Weights of a small GPT-style language model, trained from scratch on English Wikipedia: tied embeddings, capped logits.
Each number is 128 + 32 x the weight over its row's rms, rounded and kept within 0 to 255. Layers, rows and columns count from 0. Numbers have three digits each. The size before them is the row's rms in percent of the matrix's.

# layer 5 MLP up, 2880x576, rms 0.0502, rows 2014-2109, columns 144-215
100:137155155102184114042169134156102138137197126094151153123153132146133126115085137137143121138195082137066127127105109166096141112094186139159163035114167125122124130057165165059112153128122140077106166047138108127206
098:189149078115101131167155145139149108116089161116135136153149132123094138182128075071166119101108152142118127154083161142103119098141068131173123094084146132097079122115083114163174105127178137074168113085131112160114
096:115087174121086115141128162131144138172077159146114123056160107197070221166165140073145040164157168136077140134176195107121027130141108143130117124174106167146142145116128110162125152178140137177109194165152140116183
096:166105141093115111083167099130124133122121088140177174103130111159111116135133119129099165131147150062123072146120135115102122110177117169115110096143134129144136134104100163144111065129142093119132149084182123128129
093:179088193112220101105136077111095201155155155115172130079147096159149057175108082125175135131126143159110159123156127138102113098142089181129120066148170130177174155104113104142153138173141157105084119134173082099153
099:128173093127126148129114125121125111107081109116126076210120123121098061108174076161125128137148148161215126120150125121154144102117150143141105090101155112125078152119191129123141144115102126145114086177103106191138
097:114153180083176145089143098099102098094122130126139185128177077121158124161143145164128174197126142151112147103160134146146188094064074100127137144152116159193084121140163124149178154140085131145189160102214146146144
093:117134123109161116121158191121117045138158156114148090032206139160202145112093138136183122146114159086102135114127112127136179168104110130151136096164172111171180139143076138116107085144065121126144122193090094072120
097:126188152120139095155214170147088159128118094087131140139097101160182116098114143093134086092098132111150064114135094177133138071155152125123121123096163129098127202096103156100106055144131114144155087157180115103129
102:177111123066077118070139158089141090152172088119106148117115132157132108163115099102141107117167198103112149066118169102153101139135172129118109146194136131135071181116103147174125104081124136100170159070119108111177
095:120127116148092131128160140080130173173105210146140074146100093135104140118102140094164106098127148129108138063109157121127110129103194133122085128182100253121159178125125123093116144128120173160159156144111148115141
103:174184098100164130171162061120108130162180136122104129140123142165123092127121133111161161115144168130134181158107134186151153079125142131088162121123089115158130174154063128112159155122158217091158115144122113178149
098:145125143101105111157113180130133162120080068127112206076149091099112102124109121129113096080181141132176103012132150134113125096115080155119100098129111178099130164129143154185145129178119153183163149149080134115147
096:167144129100138078104109072146122153083104099150131152148124110104087128147125139155147088148200127150089139094151040174112159077172120147116123171182115171087131130140116121078139136145138185125093092212092151147106
095:152125066114175148110127064083053165112142159144161122095090148150122124124137134079157060124174106094110146098112111104160128123047126122099125151120113148188147153155114043126136155134168116117144112067152176118153
091:158135124103125090130134167075056118167153134064164138146138116154144098128115135175145050099094152189178120165157120126112069145119126132107180112149124119095122144101138158137150137108124203161167182182141102184164
097:124106059069173126103100130114122153134172096112126114123122113080113128177127103133105103117084200112159177090114146150090145105124130107090093115085116093168101159093157126102139151107149211072142062166135146156139
095:163159060141170083117138190128182167142103108202128173084114096160133109112100148106102085113078087122115082117143082082131128176125072085113135102135140084144133179096111104152170140121086142159121173173192172089130
101:187090136112171146110123161111088088144182136138146160094177057130145125166164131102187073155072113149133141093132107102139116172110073120138098157114089133186147081160078162161153134156146170114117182121150104114185
101:112104112106112157132128108150143110098138174121093079144182124147097095122113137172152097195164026134165112109171155159187143055056161127088114120149163089096149180089158110098109136125107141146189149083134154113134
100:107125090127163130083193136145100117180134126120125118106130080130116175204124163144146102181157071117113076104148098150159158088114156139118163130139160101132140120083163107136168109165038172139183159133104044168113
100:183102085113122093127128088161088141190121143151101050078145141159148150116182111105139106103109084169171129159166137121097136070038195121081123121079140155142168102123087114104103108140089120154111189154149108164107
104:159103099136119128110163108133100113125152123147218081177199150194112187171142065161134150152184162137138093125170110094181190148107098111110128178187079122126150129167140139205051144083117195134105139121144184125221
099:100119133094194123098178102156161139124121120128094102024127129120199152091193162121078123120125075138177099143105157140180125144092126105177127142109147065130164108086112126077151141163136183119165177137135123146222
102:151131071160181126138168156129155135124126125158132138109157123140118095106125060162139135129169154176131176160143130180169135185142114160099149097096083096143162143124161117183126111141071185072148149080105131139162
098:104129128111157100094155087104100147140151168143123113138149088122146164091060097120163164166212180101183133076100065121164086147128096135101101078151157168144172126118161125040151140170155128120224087140153073093177
106:134177142126165190117160171105094132176072066134166127120130169182114143161086139113101108132194147177104106094107097085118101090150147156202094123150150135103101152167120106129114127124141168140073110111088140125237
100:115143162209135106079165116115140155096153096104127109124164177067109085154097113138119136136184151119120137126146097154177139186111183099139146147115158085113139125142197084081142072127163108158123120117133162155066
104:105127105143145067139129200151124135131046195086108147090144096117073151141146124108067129135125092118131119107129117147145111165112141106201136054131169163082105095144122112156131136125161144122110063125136163058145
097:166107098102136137071171148125121189151159124151160155068123146139182106158143138132206090067127138123156079153164109130096154105156134109135117142102125172165164120172080143114123149178065145156156151112100172151148
102:132108130112108083115141106161091152096134199141140135034136125135164133146151202180103094108152058109125161136174146121138157138137120122112120133113163091187184128119146129098078179173148177173117162141066154140144
093:124162159131128114134126094106134117207161127142136095151145166153072127098135111084196121142132153098189133137177155139115082125111101165084123116147129147138165167135083154230067184138140152171145081141161178135144
105:182094130118145098149105092078134117106132127086117091129213112155111151146093160102192082133111103084132140077106140133164114113148150173164095100130140177140165154131096110120083072242176141095126096211175141194106
102:133196079087130116161127079122123136133144145080133076033178161136143111120093131143125145144105111144098113117139137046154135123043132097120125148148164111127155164069109095134085059124189145106121151074073145175153
096:116110070050150117152144186086093079122152211184122118104166089170062124157101079169164135166122142112129195139209087127120081146145086142107134078190085194175081141140110150127157095152116146160137102119113113159108
106:084121145080154118150169097126109168109122086124100081081128156116158104143144133121102130132168160144146095103124125150058115110115167190075128083190146118141099128131138082116071088158149136116139110112188153086149
099:136134159131099101076119141092080116131153086155174061067163080139164135110154052127155165134136140131154092093125088133158117134146129125132151111094108099122149129109100136112140083145102160081131160128101131128136
103:121137117128131114089110135061093148126161157173111169118152193155084116164145139178106107138051216107182147103148124134127101123128063140123152143135149116158136086110132034136160098098177162147175130114160159146134
099:172085181127131150193115124127121145133115127095179094082145097182137053119086123151122160157165145132117099087136238134109101143104085196165118109128144183075151096119114166144114134218105096202179136134133162138137
092:226101143154131134119087176059144113160120121114094055132148147095103131112185162164135092120143182137170137131168088076202082136076176136123132107116105115102198131085103086159131143161149209117146176194101159148133
093:168090111120187111160160160110074131176174204139141089139148133184070128180111115164168109197192119126079118074121121121160138148093107083171121092184084159127147139100104101145073111160146108104130133126119138132165
099:125077136103184078141081156143147141135129130096150137173126211176096155152173146146154135160153151123149144154131117082113198127104074125134090135146113138124089173126115088164059163121106117173122109101129126136118
100:129146131115123126074134164119069107180151140125125167096132094146157149133095115083136114184110127080139084105162100138156145127140135141167107098111171162073125130142136118126108021166114097149136102114105044107158
109:125115151130168100109132099153143157132155151113105173098118124114085194149094069180147156135156128081172111120133115092145131175119117173165156065114119109151159167168104079110135095147144202068145161125091174159123
097:177085119185116133179150164140170190155058155137172108104138158102127129168103110126171143103193085142146139149105088084123152149131082139131133168085094171083164137124052096129142149191150121157120132129094148160124
098:183129105137116128061178110095147106085109112123145119120112096117069093138156147157188155109107111122117098144162132150077133093104132161085094145104097080121125159126062074139141191119148141163123117167129099105167
105:100124120132178142117119135118120075165134204100128099149137139104094114101130105128113158120139170145154121116139142135096132118098118106106147149086140173092066104071137089075144156149063070103143154170074090175108
098:167123187097106081106126193091079131143080191089126182093151152178159139137107098081130073089137075171152139101160081152131136076070184090086083100073149139104107144105110154186213149135164106069116110148066179169159
100:066163115114122111122191180147159156166189174151130146150127087118149171227117136081103086165134160171157168141089124114162151125119109081197114145142071121158059101135112170109122092089150106110163104149136101124085
098:123106134123110081136112115162152138102138197135149130136152126147144094097136150135173081161142109117195105133169124189111166099133112098156132178160140176140168131143120131126134172125119169133124081119096183134102
103:128151114158114157141177093140075148154148115042223082138154103179187120104156171158144134157106156153125069149180100164084118113119157143137109129124098079110185113114106113086072111101171133120124132180108142149119
097:150094074158082102138190166121110124165134155102133124043102056082174153207135165146119130152147120173081109125198103096095141117131160119060130159177172118138104144113079099131187128173170133134054151144178191090116
102:085127177018079118133120161112081132151085150126113149140155069099130181094189135094155138109127184114129148070154183140182142094116129115114170104126095127115130140146137129094200158132066189119178103155074076076081
102:121096075123104094113153177101118033111096145168161101144110078149117191139125094107049179116147118117161105150069129114152099090106088099120147054094117139157130126132104103145150142172121116161114105132129129116153
098:129132130094092095145134175108100094161093143178139146204127157109133135173106141157178051086106123119128180147187124064113195098079162191159165185123106088129128174106124077127113105142148226135135140176104115152120
101:165154124132157094169116156172152128139116114124130104194134086084139162152098099108125074153114105161132115129139121090110102112110126151125059081142128135155132088175123085072132151211164169127188186152162125134184
101:152139102152121086131133083146145143118127102175106160123125109157132162130128073122177089153176107070141132115154104109162084097129129141101087158070162130107124122122116155154089128088068137064082134106151083184118
095:136099135110172092120158152097089111149092109182124143056139083201118165127167096161135087154209130091179109131165147116140099161124136050122101126129126179125120194132161134115110091105137171180134103118116172112095
099:152177138137189136156141156094113128129121090162104100166130113108157142144094156107127158099175110179147131051135139093069161112102126159087085137105091103084163154123136132135131131117121114171103143118098150139149
103:111095123100068101140152072100124205120099122197114051123195151137146124103136070115107179145051082120089055136172113116167136083113169078117160090130170153168166135117075128146124180167088150106167215121097143083133
103:130146086113099110072114159103115192164140103124178150137143118159114108121098137077144081089133163145118170134101182146117117135146133201126097137097134096159115096162122190095141153149117175191122141076076144119097
102:155162081111137120095115139127066089141094198157181114150200100149113101114120137150168103143062144153123133087134154130133172098113126126067143145115216141092160153160110132086115148157133146150110125160147111100128
088:185111110117137098104147092111117179166081092105152127150137047069146122088201170087161076168119117143123097123138133169135112157128130127118179058146123089172108156124142093143173121156037138150124115199090085130124
097:095111126108095074149149104115110136112097138138105100130184128123089111155147111116071112174171133146140119110124174173138065104141091146117184114168197136156123184154130095196156152143170213087143108122126111140151
094:163116053164141090125137134110115152108177076116139148093143130162110116161129123149151065142064165099077138111130181148109076144137175157129110089089121122159137127107109097152105153147143119189138092125157150196202
096:103152156078078145150102145111078096162116139163142124099142114072167149173115092058190136101082097143092112087178101135162146107145156117150106145127159147174084171120135127129113051144085136126102121081136147123166
095:149133133136123118137154122108101141124068147148124035144121171126172147131159080057092130121131166129137135088121096129207134197094151180141178053135092130103131100144132128095174100096071122126112151104078185076100
108:141176084101073118134117143080119166146133143130181164085168143110150127157171105097129133147138064156147125153176166096101094076117177148048109098100105080082139082134139140178114106119101115093172081126068198098148
097:148105114102133137112110113165083060157136107103128127065116145154080121181179080151087108164141140127158198144107138085091113178164152145155067094124177156105119096054102119113172166132114155160088152077055120136127
102:115148072025127092118206128052156178156125129133132062111157117082191136162127110138099114137154103150141163122123137158097110147146143158153062143143091115081167096157175169132158089121103160138133142115143143146176
101:086119150138119127144116162121069115148149160137133126103092163139130143070141068061135156172092087105121112128136115162120061163132167125110177142108145135124110187147111037135086055097143110117132146117183196058176
090:111111116116115098124120114121132124131113150101129043120180176126130113133102131121194115136122158136147117111137137105104128127142011147083100098089111142093159175131119147168161179164169167165090133128209113143113
096:150085096144108109162118095099137132136133141167110100150176091142131080166183096127173156127123139100179071138106165131143095102078144109148170100125162131076157094120161135091147111188165173075146131130128145136101
091:179190103140117089063130098166052151072187086128107110160117218138166076122170150084152088082144115058107127068080119105156129130119137205083134171111087110142118147119132105121131162142142120118126113119173154126111
100:124166109146169140126139129137141113165207141170176105146150176208071136165178113095148138119145161077076125111141185157134088108155147133091136076129087165167107144130120121104145176210108087061163141100159136129138
105:064096119126124097091140147109155171121166139166114111098133166178136139173077099108105151132156164153146109129165129142128138134118094127124109157096124150133119144073054116122153159075161165194072131097171143078140
097:175136085126165141095132158072147135171143186120141077141156135125155086131113146161149125163121115136170122170120121146095145127107119144087120110108183123164096158142068107152156087142134070138175126158111086141112
099:141160116141109119091153115163113136174137151152163136097161129082115123180134118108119158093139107111104075141105149125148132109139136138106115175172158119150163116122136114154157100137165143101097116056112148127168
090:173121124099142137104171113116105135152180100125100085111170150153106089129140162110140134120185177173118129092150091189118088161148121160132136111065114140095090068142154162114113136158169102163164103166170179134176
103:148125170101116033146124144101076148166101201102132121125114139121109185183142118100132087107133027096115129076135129114133066171173148119171128136159095113124133120159088115135108118112142203148128090067093133114170
099:139135158149208118126123117152056160183051138140070104076161139107120114112147125136153148128087031123132114105086123155156167148066201099120106200163130094059077165130161145141167120148107154044116114119093164152152
103:083147109112173060161117162158128110130072146101104112072164169117132193121110073186129108094125074111109155155075161123158111127130101186160145119138139124144180137154093147182123134092135137178152126161124186180108
102:149091090155122125092133138102106144105076139163170103110148045139166099193067148093131107136128119151085128135143118097096100109158116082127120097118056146138110143122116149067094167145170088141145103147108166150118
103:145131127088153117081126104116111143178146145136093145156139120138151168084122126098117156145120136145123109092130096158126137130102134128161144126121101106102131127142112106115083145102101164147151172105136136137103
099:122141055131141124095100142131161107107118154083127127105109124131132139127151125123182084124136132180106158149124119097155110141109154138115123099146115114192123191158131140136219112105117126092149121135077058068093
096:146137156089141134102172157134116178116112185071131124065162105170110178149132077100182184099140089135198140074109101127091096146112164083193097152084100171121108136150114116167137078151159166156140170123099105061187
099:155091131128064093137183141100123150163195181148184136098135127152135096136116167172119163138155172136139089174108131164191147103091129088128093157095140145138176177154113157131181112156160127146143123159117094140146
098:112099142131170142122115166097124076196176180163132090119139033165143113160069104173121088183143135154130100104158139153072135106120102151120156098104147135126110144167127148114136146154161132130138113139145157159136
090:147102125121132123113159143132106150086107122110158123129126102175201144106120159110116049122187119145158121109127108051082126062149139111102046147134142163166118147122128117109096083131109187170160082107124126151113
097:124102106134116144203107129071124143151188071048103155120148097134046165114095117165155095174145145161099051122133151097160098125110084067118144109168140118125147141126145137131104126095086149129139151116134083193154
094:122092141125112107166089085089137174087063048160168119120106139175054175149114164137146084175098143122172157096068106099131083086109141093113110060100112136136138146107064088156126120166134193155191148133123105171123
102:169139100168118055143127134091177151075124124159096102115114040150051201155112068097143145178148073143129131138149127105147098154185082145091156107155165151119149079106134128158161140125236167104125069142114136125153
106:153202127065152114053142125108163166102150168091119170102116120105095107070161101126105109157119076135089128129137168064166082101125123100113085138138136106128117098110101120127154179145114147089182169120159181105113
101:104138098100114172108132091114141190165152236116104145152138106134105121184161130132117099123106080121036108087187148146129132098151120107129145123145158083190163077130160090086074113102125117112115135133189140126152
103:147112051110106108114104150119148073109154126118146077166120101136102172170116158125169122156127157166123156171108073116140149124150141103138109065146155137127137109106150146133110145114134119132157137218131156162174
103:104135109105113011051149128070120138110162137167228099087162156184067151160111128154163156051107113136114128105158145104107098140096160139081165121112115071117142089093160118103126097138188184137098172119156125122115
# layer 5 MLP down (transposed), 2880x576, rms 0.0467, rows 2014-2109, columns 144-215
096:116121143103158118157122102137134112091144160202128147145181137109180115166162127170168141162116169173114141094133098108164113102126109107135127176119170112140184113111142102097158109163189120134113129105072096128091
095:060129102079170141128104133122172091140199106147123159086229145106142147116176159136159088101168078156129147148166134127193156111083159143158081103174122121144133116133138090119087110201128144124190088140110141121110
091:120115056102143158072133128098089118141161080137126096235162149056157027120081169157125141069104046097083091144097096148115168065127152118115091163129147133132093129142159134091164122061113110099149068137156148125098
091:121136224135117189158137134145193119123122177121123163158162126076139135178075123115080149140204202155164156121133149140114134121147108118140114113141143106142087116120145143143090111179126131146159120126098121161223
095:068132101083076102154129172125188128099092101196131141196158121095135161139150132134093053092127118109126134134140144092142140193167126118136132153086146121112158140152163159113134160152116091131114108132033113121116
103:150106070090138133104165136113154157137171087117073113187090132132121180108137127103172069133159132136120129107106143139145053093146091156109176150121140129146126117159154119103129143152109092097144060108108127109091
094:121061072149152120090123189147140115141183075141118077138075130092083145099105079118143108143123162127157125155141139133114057153114127138131153134133090110085130144157097161086093124176151147177109104130128121121138
088:138108083122126120111140084121124168112107177115116142191122121139073112103145144114128128151166043143149135032117120110109123139162127053110084176096104204135137156093106109109120168121145128106097166136179120096159
095:097135136068100203084114144116144145170161106139160134124141112088098189166148145142117156134215110107173156165168141144116144139081120152073129126135092114131118104149066164095113139164121094149111161114178176145111
101:134125105104186130099161144151118125141125103100095174119117112128163140134076093210095122221065088133117083087101082188075118116147105161144164172144166147115114142147130126141172137112089093170121120152070084123099
091:088166141074159106094141107170091094108109113124097119099161185109107173141178136126129140148105060182124193140143147185146089196108142157084147148110211048104109142128146117143062141138117113097127109102136153134135
105:168135139125155124157108107140046152082117151102130107070144112118160123103139125074121128158094117123126147098109133138158086096165075119054096094104184150112112207084102096141123062079142101152091109126104162156113
101:088125101128129140117110094140099119153117132094129115122154104090170173136183171094145191122109124113108120147146131049126164185070156112110090112104154106112088100120141106106148143124169092111140136151168161149085
096:121151114150138166175106158138160149183108093123124124148163133127121153215083112112131133091135142123127098141133132120163108213149148065191161109148071146166119074140104118119000101097156084114117119053148150092148
094:054153163101167140174097189137095122141108124124150117134182069160157073178114141103138157144098092089111083130177090164093099130207132092159202112117132134099124093050147159143165084113117128136135121106091151090118
092:141112128153133113099092113150170146103126139179103150150094114138144158208122071157058165154129095118041152129128142181149140161190160156125099104138128150066122096091133051120116094146118110180145110123145161130113
096:142070132086147086155122084135144152124116137127193099165109079151121132118176158165166148137079142080104199122131117155162146129187120123122139072108108153178080161160182140174099173143123091154125138162144094136189
092:082128114166134147129115088090161135116129137127098092157166143153096102171202116158187099111238154146143165127118143125118088131128117140171167145116148119087059101156201209070125145156102093145088070075132107163098
098:169126060107145129089170165172129231064136114089131166135130130165114101119100092110066120139132149125113123156072091155090130058123142139056165107135104169096123135100137132130102136087091100121130099186141144124155
095:185088138156059086168136119145103136097143098157154172127108121140129159129153119081165120046117161077102115149156157155128122101146060163142108115110113178119127141166186169150110096121135087146138151124100110127073
097:120140103124076120143139078067104131131102137093134167168141182155102110098180084084124090096138148111140146095133163135107114126113090158162124149182123176122150182106122183130181150178171055110206079154164127099104
099:146119085087161148102119138120153160133155074119143131126103127092086129121109138092141099158110115113148116172141168117157124236168075122117187104112127126138176100129169120189157132141085172080070149175104166099091
102:159164080186151066108101104118076157109119129128147128111126159184135143130121233085107107157099029141138127134159114151224145166154131090107124137122141159105081159161109115153085133105155157056118148127084113130145
097:127148152191103122084112130140147138173114158125127184097121121098095130132147134138136177110089201130144132128111161091095136140117135131094152165172091111138119113146117152149133082117170130164098114066103174107068
097:114175109138155102105128130124118172100167136112101141087112142108115102191108113115157134125112155063172121134171126109104129078080181094149118146091134129162151134114092106115084141172116124157114172133155103135116
104:137134108119145174147130143186146090176123093159086139062127067172096091122145173101125112213074098149120165088115137128051205091129157148104140147148094138144153121069110108118133094133125182078122137101174143102156
113:133175130142108086146088141146136157054162183094150096173105155130097110138089072151158109168119108104099041102120159147097125188150076090096167149192162128142190163105079121083126159149087088141110128140203158058079
105:117093122098099124126129104178085140111234141170118158109105075147134141146159164072104090110083136118114119110103132143163139140094146188107167139083185161156132158103134111095115139184080133121146086106146120101125
103:094153120074148165177105104136129170140164113109127126144104226117137131108135124141132109149119118111100063101047129172072174129113055192074162109107067067110153129143128141089088105098130142071091123151178121164124
095:137141111145152146147106184141122102080121137097137093094109136143128045162140140128079083093152131111100112186131139147132127113102099114148113122108158106125177110172088099128100125130140102127150197147177133079143
093:093113154110147128123105175151167139147194121152173127103153082138095135114136169124122151150120129117150095112128129088104104121152131097134162117081082150098123120179128178187201122056085131103116123095091142108126
094:105121088098103114108095144135178155104077154139158111102141099137201151159143151168125124167181131151071154114057076123099156096133135116154159158140113127157100175175123061121123095178115101082135130170100075144107
100:132115100076130150150177119137170146143133065146135114130161112117125124147117111124136116155112157103138183151110118187136137087124084120125111077123065145116070112169170160141143128089080092169099134093106092135129
113:139127090124171131135132056120123143082128131158152109141124081138137130174128078122102157126123154145088117166099171109128113119094157101136125151082114081154100172112126133139195114159107153135137096126128111180130
088:177154179137125114155112153164073193103101140093190120142170133127150145075174122161147120094157134128117147141156097132074080147169102142100100147142145102151100131118129125159131164088141062162163168161152160125122
112:184099102120201115145159149107156161192165120085147120149139091163120149132071183128109082085083107167108138084173123100069110202125109099088120128119089103066173136168123197111142106161152107092142112115095150094121
100:111137048121085086186082138225174099149124080138125114151135077153138148137132129149107179136194102125086129139115092193087113044158117077110110110143104122134182110100125106069087132126137117157144083056108159113099
103:164147080109141084116142178069167141178095046132150060112145139114146157125154104134197218118191089093117145126152097062125079195100173117103121138138062103093158100106189157098111098138102105157092123187077151123117
096:097102146097113091129129078084119153129108113137084136154154138083114175180179189089140083171128114079114075179097124133119124130141166049107164105144154119137117156130100085132081130097214092082128144078186144092109
095:100143091111131084224126125119055187101134129125150151150152162145157145146092142085159133145173147173085103118111122133139146185133094196143119147150140130104130129130075162120134083097147076166140102141168141163117
087:111135140085061130112117135054103136113104066102167160121150123097171107103197133102071154057067151102156103125149076173155103143130163194114093092158151164122104169160120152117200147108122170130131065174138143162158
093:120128084174122086156122124093130113117106158108126165083162122100151142096125116148111117120114122173091133107085155095197075135113111177114121176082163129100142142124182198099106118128101104066140151117080086108119
103:120130147115161111072127093147096157093127163139158143157134126133156103150178078164131146101126138093149140141120108150077149141147102095090114193121170123115093167136127138123156107155080120140103175134108119071097
112:116099141090075144111160130162111138098090157173127159115144076111154111213141130120139108126167159133112116082128185140165064098158102086196151176099112150103110153132073163080141083117153129148119112148127126131126
094:163112101145111098084186118113093119172162134099213112108154169154087093133099159172163204122058144096136128195107130210121102128109145090203140124152159142117120148169215115131142118047151108091149125115174073140167
099:145095136085143121183108151151092133185087138098124100075133081143103124083120094090162049135132098111151080129163092156148112147106086063135163101142143126114073093113124185143131090093121133126154144109165132137106
105:138168143079131090126083085131126099115164072112124146133088153146108129133155201079117078168137103079111124081103150111104115113161221121113144183172135087152092136168148156176160075169071141127139138136189154124113
091:118186110116111095144113133141113141192117105130113132095125121139136083121144165157121167132193132102109125120125148146133179166098143170131150145103121148108100127154187112104084115107051144099066168071201040152113
106:116190127131104108081078107132159103107180197135045162140075163127172104139107145150122185110138125101101104155131118139115181112107090178133134181156160113131142118136105130096148164122130138127158140125144107107140
088:164139125169051164069134177071132140133149160125164132147081182180080090151136138120106217107087092170136146070109179143110065103129149169156102087098067157118119113059107095131102172140147090160135135121091157171161
111:182127176111166116209130191121100148123104190104119116160099128147108111094134176104108147054093200190151132155162105103135112136144139135129114104097083082129063054108101133157165104139077135126138162083086125109176
098:072127114127169105168135101107105113139102104145124144168107158120108137114087075119119177100127150114117163100135112115136170112140075205128165172138154163189143094071171095080137111078139110160118167129128095102122
105:111171151106133130151128064125153082164091103076121156166097149118125164127149153106068111119137115119141149133130118124196125122137132146149091091123102116167071097066127122086127120111132082069135154139201094136105
105:120142125226155175165131114147142173132169175115199113161116134153141123170110109115174151194103149102109081129142119132122115119153103120119124150114177034144166105121145137095135105140172100174071189084133106118170
100:131136115126145103123111125182210127127110107104170136013112088108165104103100079138135173119153096130124123147126130117164130097124070156110114098169074152147159095127125174143103061164111107135124147156169090120158
097:165157121102115144142179159108126092091154130164159097127148093126164152134173177190166139084134135198146068106149118123093132142103128113122112111098145071153126129133129133137157164237100089099138131088137070123142
100:140113111145193097119138048108107165095127149150170102175106100128160127148115067139173111177111114152090171148105109143110144157094140083128140147154143161123156151102147145116146135137175146141125136109120113126109
100:162170100124115070056145080116110069079154174078166110128167097179112127147143107145099069116096131132172078143089124190137093092139160180139075105145078078148121085125164158182131123142137138082124153102204126105176
095:133133126104095135177125123120104134119147132104164135075120090186125139138144095140099096160106183151124097129125165156101093117120136077210144068165132142146110145133108158122092093144125149117114130095153145141141
103:113098129144106156150143105083154085122110130106079100125098103102164136087193118089143167100163120103155153123115064145183159161140139180195111118131125159125113202087127108081173164145167094133157099122140154155112
086:155134186128153110083134100139123153095086121151113101162142153090190094095174179159162120086152149121131102112124126113151103136100109150119144168176147138095153081070117061159077200101119125115097153132157173076131
094:149128167087130110111161051101131144131180142130105149119112132178073173142100128125173155120127159116141165121152096109100081144149147174128158135141086095174142157091098186078098107112127149155096130091085085170163
083:128160070077193116117094149142131110169127183128054152145118136122103137194094069178073156140154160145140200086165088094105130131097105121157095190102083162160138104080116087096100104147137099083151153104100136111106
100:129133126097134094117132152120157125142132075117144113181125108090107173091182119148127121158170164106136107113150169120086107089112075139053095133153094097097149115106144107198173159187132216141083115154130149188141
090:116113130092126134181143108125133158106111207111148132122091162202200108121112161105146111083171122117184152107086080100158177093078117094126147150117115147169066078118128161155112127116138140188179103172138054085104
090:049143125117103072156127115151108145155146129114121164133132141133140169134135102090075096159047115143141106103155133125179177138149181158137136128109132142098136132115173158135153139094120064196158165164130058177123
102:135184158100119135126145120099072118148132085125126160151109133109156128106120156174156095140105077167122170156100166119159160049130145120103096150081124127144149149114133131140122182145157144076130116183130131165137
113:097170142092122034127106089111169146158194063076134140171138199065142131178047139177099101118144113176160147125205083105143125123128118169153114088153110163154149110124124123082119112139149133147101132075201108142141
097:125140117130070166096130166119108174166140149069148145101114137187146152101111170073160197171173136125128121173137072117117108109053089148068146128099041071127085165065175093166182137137131107120132125104165109096121
112:141178118115131030135126147110177216151163094136162143120110106103172173103172084105082093103198102138109150109123129107117167133073153125096107117164145115133127175097178141142133091161092149134130097141087111156112
095:104110182144138149107130163142142091117107136087136090177163143135121088137101080169175150101109153129130205131139115117187191112092090134168126150140108068099145093141092181067166133100069086107101133181128121099122
090:100111097076153143082151141055176166119105147114124157095085073116162125191156135126095112177099106136103057123131100152138078125147167116151162122122109088143159107120131084084090124102101131124154086147148142163148
096:115119096124158105072125144102132107122090157135081137117094153130178140156203095063090100088176123064076172118153123184106124165176122086108095128152150169127154130167117101104106121094169140157143117143135126131121
091:121114122156104137150116135049123135186095125176077145102133060153133122122088120153126170188080120167120031153160179120060130101160170073165101133145151144112095148090107147129176117117147144149167139168093156109157
092:120113145095152196136129126115116171169147161128127138098153109101084104084136192067094106137150131159177165155147116113155120162177162087106114130092126118115080190127128113138138110179099151152150122109074129140153
103:110098106154114107122131165086107081134129141153047120081125091142119103062143140120168149121125117062062107134078154064138190162128160211175159152122092111081152137095125109151081192071047175125137190159092141118100
101:146128129161153151125121121139121144120162106094120123131078139096141113138074120112121103078141175108110136177084144132057093143111110181139162118168053104101128182124092056097134126107156148117146101123136099091126
093:118131073161132140204132113128215091076175146126113096140132147121150084132129124080147078118164123147111146075170119103171130180133107122170106086108129114109135159100133168122118138102109141156140109118153101184075
088:124172154105111108139078126136141114099102159095148097167161132141149109040144124109131143117152166116112131073172101075100175111076097100126131139205120163132115174129080206140179156077117113111123132104089075141049
103:133185076139133104126125098142144096085095066088159126135140239145107137111135162024178108145147187179132139146115142152147153091064137152069089139095162141102179157091132126129100201148148112155098153125117148085162
093:160053156062156092135124069103143114089145139123133143150125113174084139204085118122109123148161132135124134116145180120105139122129129121162164130139087133105161162092140112163093116077116087165122091132162130086174
101:147126095174125138108121096122150194116163123141145100146172107126068116086130195108134068138150172105193137166087089126088103058101112112071134194104085154102158079084122179170102092150123142138098149129134124135109
105:143137183173137088143120065085157140131143174178091149126148143125092134132091149192165250156143158110100124123172097108096130062096137125160176141134110131096106102104116128124131155075144151021100119130186118080137
112:178134071149123153111147140146154149124112072102111195135163103103154112184168121058106148169153168126118114113160125113151136128089137105151159158146119057140106132132114092031171135099081114140107107151110105132133
097:159145162085115176100131127201097102139125087141119153079176099100132163119095140115126116145089150125093178158138112140162132080104148080093157152133181103133074157091087132095075184129126126142120122127151125136154
091:124140140139143137172168138087144087079161123149122110112134112121133152093173135159139037172111192124183167106172127129075129075078127155155142070115118149165155113137127127188206087155104154136100102160128170107072
091:058111137161184119133098135127096086054110158181069155186129126091060108131157099123156134107148150132084133072111140117136068107128122090064140089190162122168081136061145106133116148165128148160116142117138136088132
094:144086114112097049140105080092131190111111091101146123185166152153172132137188181154076094038056184101168182081057154119111119141158162134142150133140139084095160107084134170111113177040055129083083107136123138117166
088:119132096127116158141153141098179108107196147106132109097148089126111151139066130159120147135137189147076169114148133164120119160152151117097167099124129158095120126128175124112130111176167105142130117111182112154140
094:064085101062168105161110132180183196097091157200173119107157107126122075140119120170127206112139108146151105169166111138120134116136164097173057136150101110175117146080094145149181104145156100102137165156149125072066
090:132111060157097169084119151100154148106198141085112152185135150092117097142086090128127141153120132125122106145116128153140160142127104134094090138082107099002134097101189160083108187163132166124074152153140117067111
100:143079125133078132133073144144099128122109107104083204152141162140132117107112166132132093157222169150119161126114097124177086114137134094159099135106212136094085134189104143130131210112114133093101162144103084078174
107:130112189119101118154103129172134085123130160101109091143152158141094082108135148191098136182111082166092136142145124145154155169119134159101094131141166143144115119134099134085153181102133075111099162078177179113106
103:143125122099111133160084150122121072078095108119164090101177109143189176146091121136116157113205143142098117146090178151174169148127116113162132116130091157176133197150173184157116138096127154169087156133094114190076
106:098146174112065117167150103134158130119161109110159123088095138144143084145134123120110137115225097103146141105110107096132085135125068143158138152158116116101101135120100168090147096126129121091111138064145147100104
101:229170121168117176153144146121061099121084107171068187142151112165157165062115116060093107216129106185074102182102095099113082074165143158177150178116146049095068145144096130139105145110083115148073143113118117064165